{"num_hidden_layers": 13, "hidden_size": 128, "num_attention_heads": 3, "num_key_value_heads": 3, "head_dim": 64, "intermediate_size": 704, "vocab_size": 1540, "hidden_act": "swiglu", "norm": "rmsnorm", "norm_place": "pre", "norm_eps": 1e-05, "positions": "learned+rope", "rope_theta": 39200.0, "rope_fraction": 1.0, "qk_norm": false, "attn_scale": 0.125, "bias": "none", "tie_word_embeddings": false, "parallel_block": false, "init": "trunc", "init_std_qkv": 0.0442, "init_std_o": 0.00868, "init_std_up": 0.0442, "init_std_down": 0.00868, "optimizer": "adam_variant", "learning_rate": 0.0018, "beta1": 0.9, "beta2": 0.99, "weight_decay": 0.027, "lr_head": 0.00663, "max_grad_norm": 1.0, "warmup_steps": 474, "schedule": "wsd", "decay_fraction": 0.673, "decay_shape": "linear", "final_lr_fraction": 0.0, "batch_tokens": 8192, "max_seq_len": 512, "doc_mask": true, "train_tokens": 110700000, "max_steps": 13514, "dataset": "wikipedia_en"}
Each number is 128 + 24 x the weight over its row's rms, rounded and kept within 0 to 255. Layers, rows and columns count from 0. Numbers have three digits each. The size before them is the row's rms in percent of the matrix's.

# layer 6 MLP up, 704x128, rms 0.135, rows 656-703, columns 64-95
097:106108144152125105088112132156147106104124110154125111137146151125140130143108109137089111107084
102:144149132139113120131101123134152103146123150096139119112126145114108107108119118149117116169135
093:149150167111152152104129134091109092127104106148168169145119100181125108148111134102115118118112
099:154123114143172172132166076175079095137151093130164159115115110121132071130118126131106093158119
098:122141149103127132097129098114107131128086096100120120122155110127107109134110166138112098122100
106:127099121100110063118122114155100130153129128115119160132113113113116152160126136177153140131108
107:161147141147129149147116117135149154070087104085090116128093112100128100111113171113125141160098
098:090162079108117121165126138110137153107159114171154116151148116113082131156106087116131126128146
094:138156108168141145142144164127119137134102109164113090107121085084091153127139157137107156133116
105:135112134148172118147130140136197119147107219139109152136142136107096114144150138152129162109145
092:102140096120125124082062107093101122109099111107157101139126118188163122177117160140150119120168
095:157138137146130128130144147149132164155158135079119146091142138131104120125104076135137109165184
093:125126103112121139145137107106071119113119103169158156144144128115121096128192111139168155180123
095:062142136168123121120132128147161134142143140146141139141135135106113134184135157114119116165134
103:140139091157154158144115145135104142089124136120144128127154149127145079129136126090141141135135
091:132151152131152088153163169121102140147124194107150153117124174122175131095126118124131111145148
106:154158088134136164098113161125144114100116132177125138095109144121166153146153154141106138108124
088:167084119130113135124138111124116139122162099129128159120116158182106110090124122127088130114172
104:084122141156121145167155153143122121114153127158139115103106085182117154143092131161140124107146
102:116137133139138158100164112122169131112130153135154139156099123090137133121105140128105146107133
099:158132092130115129087143154125141145147116145142112147174117150119136128116190130105150198099134
100:131129160101103147129144133105104124104100134085082153116084148141100180128153145165148123129101
107:137123114105115128127085154132155143125135139134167113151127136135139124124149133141178144106100
099:097118133137132152175108159164152128140131151110086190096097116091106149126170162125137115161089
104:143113140105171130129135109117127114072084098128121126095108116145109136120150164137123127111098
094:153149127143134160110138114121142124162110129160110105137162128076118116158119103165144089145106
086:155139123101123116113105104175127138095133091135157158118109117129148126126098129143155124115155
096:168125124092138134111153123127103183146110126068142108152133117110102160130107156124090146120135
095:122108135116131114136113126094112098127114145099158109153122114059126139076082077100108139123140
103:116128077046093139121158143178094126117124098111100123143118144106093148197139100141130145129168
105:177117115103093112133123138141184078153105117140083113128118124145080083110097118156158172100115
102:140117105096112140116131122128170115156114154132132126156141135134124156135142092095081149143151
102:093161180126127113110141114132135152109144088151142181095157124125137129115130119161128136119080
097:151129180124140110075104124123101167147106104103132113147145119099134139094156121147169152099137
099:151105119168158121159144103106152131153166085147117149088139121132119136132121129142144175131151
096:159158102172130128134149106152193123141145136107137115133145083121117138153152125134116102117125
096:125165097118125108141171151147122177129089149092151139147108171157110131114157163138174102126135
095:193145112111145140117161084134133106108128100104114144095158143115129102124134123118135142108141
097:124127132171045128095147123084095123128155106137138142102170148107169119108120072105151125097133
104:129118150121088097138116132118106144133119136110092160128117139148144135096189115144173121117169
098:118159142121115134143111141157148120083093134142142128142123182139096125125125110122094114188148
101:145131147163108110125120179162128116127129152107139134076136150091160174134123119140145087081152
102:117157120146111091126139125149148096117177176111073104116128089131166097147127131120157160161114
109:089140113169125119103132107087141116083063128146160111093130117122094130149110125134164161117110
105:113151097105122082082071119134123087142121091118143083150147128157112145133198143095128131151162
102:153134136169107120076168097168110089123150088108165138117088126103128141131114122124157101156129
090:090160122126149133125100128067185158140166113097141135106132119169148072105167109140134132124129
103:150131076116149115136126168099127121105089122131119114154118135147162133108110135112102135159119
# layer 6 MLP down (transposed), 704x128, rms 0.132, rows 656-703, columns 64-95
098:098157106121085081117152121096128102115131159139118185143147148137070140090100148142117125122100
105:126142145114141118138122127132152131139138123108136124169115176114103104109157121112137099102135
099:115154142160150112135150150104137144124112092113113050102123085122144117097151110124115145136104
102:116142150104122160159114113109132092142122114106112147123139088101061130131136179108180130112136
099:074124152138085129128100143100107097094153099135121088118157121098152106166123128104094139150120
104:125104123141125143110101102143137122109141121114124129145109144151089124083100142150155099091102
106:115123128162151167093113118128150158118114056134138147158075101140109126139102128125134122076166
099:117117160120158141123138135150083114141141124119149086129101162135162125157110146137124107175134
094:125116101150136129054130168117111110135128131159135132087111106114146150116155179118092074145114
104:126148102110135131111135157130151167127126155123172110122098152142144166129133096136116163120143
094:104146071111186147144092174129150096122129136145143115106113122125107134134070135145117133171172
093:137095123141117146136117164158142122173130088128163149154146100079089157160123086126099107143152
094:170123146121159119096176135087166107084135103133120108128134109111154129104115115086098154083101
095:138120170109114158128116108094107126137166131132139140120124146148121129117160125138149143119123
102:160135132107145130101129095160110151146103116088120153098135134088130149157080101125079132116132
090:123157080155161121132070094129155139104153101110143095149123120135140117133107115168120123103097
107:161131127104071139121107086129174128133134130116093138102133090127110095122097133106076120109138
088:133100085119078172143124106124172147114151142165171081117148162104132129124155114081150132158165
104:125124110114150109126149144170112159117098131156099103155091111144072156115094144115197179116141
102:137129147123109095155099117166154147088135134130140145117119174128076103128121134096096111106166
100:152132138090104144130086154135124126147101141120146114127140186156196145105133059144149130100125
101:119128145119174113149151111134131101111144166140158125143091138141118141150107098126128132088101
107:089088146099129133105122112133109123061132138149074156205121134108088214120123155132104134142131
097:109144146150127112113123114161115093128110072144105137113126136209089143155095115095156103094141
108:146098111166121176141099114117109154072127155154168165185135126167068111139131160145108123135124
098:071127122084120149138152128126160154107164150103131107165103115117090118110142153137125128140140
090:107144127125118138135127131159145154182112133180127134096132147132114130136102125151131168136193
097:124162123140115201111144113174114106094070086140108115136140095132145119092087134154091139123159
100:117144131122127130186151180108133128131164119100174154096162118145103134152125167112133174140119
102:153089138108071163149141103098119150108095180107148106149170159144115140154138109105156130172135
105:105093112144147117146108082122115107150133148149124157105159140128154095115140143158110139144101
101:107156081129141130097150115100159095159172122095099122124138101081120139126099120110173151130165
103:158122106116106142159157166129122131110094162121143129122127135131158151076147148121086159115149
100:100121118148173154117127169072163162122139122164140118118130120103161068122103171119109161117125
098:128142089137127148088136137148125128125061119128130114144107107156109182138118160155143147117144
099:112153133103090132114167098125122176135149091124125108167121016100127152129135116139134148148112
097:115103142146110115130148134122138143132116176114109137122077159124106108104129099159139116162143
098:150115120123106124127167116146072109120129110088142158119206109109131151137149112148108123145189
096:151128100188144164148135085108159142150113134134136105115156149108072152164136096163129160128138
104:155076174096170108106125139107138102126138127144141115158120110154197130078136096116144112166152
097:124112147177106088112136112095140157102131111135135169142098131114066112130115147121179131132088
100:110101096112146108146158156114103093095124112116113090115144105101155129109105113166127115077102
100:122166136121157147128134168138150160104110116165151125127130114130145136120107114175149091120161
104:115133128171130121118173101121123131141129146091109148143117110102120133126130153137134144153115
104:093148162142128124104072127129130162117075117163116171144157131129125130092118109108106141123098
098:135109120108159124162137107087149145111150128143118110125120129179134137098143118099104151135132
091:131144088163127101078125100129118123105143136132115130135125139102096151126124125164152149081125
102:124118166094147138141120132150103160128134102114142104144091158149114134134121111118140144136107
# layer 6 MLP gate, 704x128, rms 0.15, rows 657-703, columns 64-95
104:113096075136139117147113095120122146105182098112130125170114084104117182083157154152154096135111
095:167181145121099094150158144175131132111148130137099106106178153142137130156155146110140119151135
104:129126184142127098123130129128128131172158135124178125095174113077149127093107139101130170116137
097:129135152178159123150135092158087110104140112143157124141139153116109132067087133141146121093135
102:159111119091131144124145067135130151128151074168153110128153104161132150115130134123131136116163
111:119143126155149129168131155152147173152146143123115135136138137116157096119171169126137113122099
092:088107132176101161109144152144083137124094171126155136130139095095154119152125114113097109089118
095:125139154104111101109123138143115146156125083154146125098158115101160097116113103097120148063111
107:123143108113174129127150151131093168145140099120165124130159156104114145137093113147108115139135
097:138155089105124131117099112111103128122128091136100122177153094125140090147131120104092086147148
100:138139133135131130186102141121131124119107138131193105147163134115117106149125124161086094129122
103:110158116124132111127117134162104176129147083116113074147120113141110134130140165084153103089122
096:133138117128154128140138135178152156104153074188070127138163152136140170135148151141115109151115
105:111131148143126104136158108111113097097097120101143138138121131068114132142103123171159107074092
092:120111083103128121122153146178131115143060163132139132114161134150145113139136129129120118164152
107:125101131146143093148121182099129077105117131143136096134110149154131117142099094093124138142133
090:104134099146120115108123121136119125144104088145132124145159113135149162119103184159105139119144
102:140146122131146108130146130146093167109134150148151086149122155149158142135121168111090106143104
102:098154177092116113083152178071135140142125120119149139130138133098094109128083115135136127123124
098:129095197113148107090139126134111133134150120128165086119144114114128115165076143146096126111123
101:158137126134110146107122110112138119123128095154134123146157175152152132166125147127119115111132
100:106146146135173149102114133170092138137114147157143103159117120155149134100092166115114145194127
096:162117132076154099127151107151130169149155130138102108108164109120141107177088097101104136136160
099:104159134082164135109178122118117103143171090112130107131133125128116140111128156107114124098093
092:106116150110139138092117109163124107050170089157112109098158158106131149086106135133180082159172
102:148143132124152113128118078150146093115160069114170153159154093086140093115090171133135111128122
095:084134153156143138072136120148120138154138127132107152114122132128153086102122145103114130117126
098:144112133167121123134159165055131147079122116130092098146156146131150147122123155142132166118100
098:109090142126165153182127121107097138063126117121139131135167135125101133121126159120091105125157
104:124111094210157138147162128119114169089107082105148096131130117126132105123111132126107135157105
102:132110101068162144130114124148107107093099110121140115072132109177158135105143168103111149110149
100:117104184171104141136131109152135153113119112160142130135136136160137115121111114133125178150135
099:163123093105155144121121111136138154142172080162161114130162133156117125153118115131121150114163
100:153108146128154130175152124104124127085125124135110124116141100117145180125121161102135168102148
094:068125144126116155121120119110136145106122097189173115166169152153115105145146147140153109095111
098:099144132105097154092123144136143137159124108129112103161122142100134142160094138072137114097114
094:134139154133140142125096131184184168118148098117133096165101131092122111111129149145122141140155
100:127129114127135133157081126098143134155108113128136134112178084130103098159109139150125102112134
102:103161134137147168192146115132136098134139126092125117089119145091118110159097142157119189092139
092:113124090124145169121174098106139122135141122097149124148123144112184078138097142149126128146056
101:116144161118158154157095069127099166144144138188126156116137106150116091070122177121144113114125
095:104162138116099164098158114091120118123067092115131101106145131127144088103110122086154106137096
108:110145102119135144116183127122148128144109094157156137129163110153084160126102133085155192156108
104:109101125142091143145148142109142113129168124120121117128084110119126153133135109141096122096079
107:122179156142115159109144139113095055127138091110131105156130136124123139161094149184132109120102
099:147169117155168117140078067147147150131188139164145085096149102097109122109152133104145111126129
103:109142110093161120150133110149159133108150132121147136114109119091140153130102150127086142160114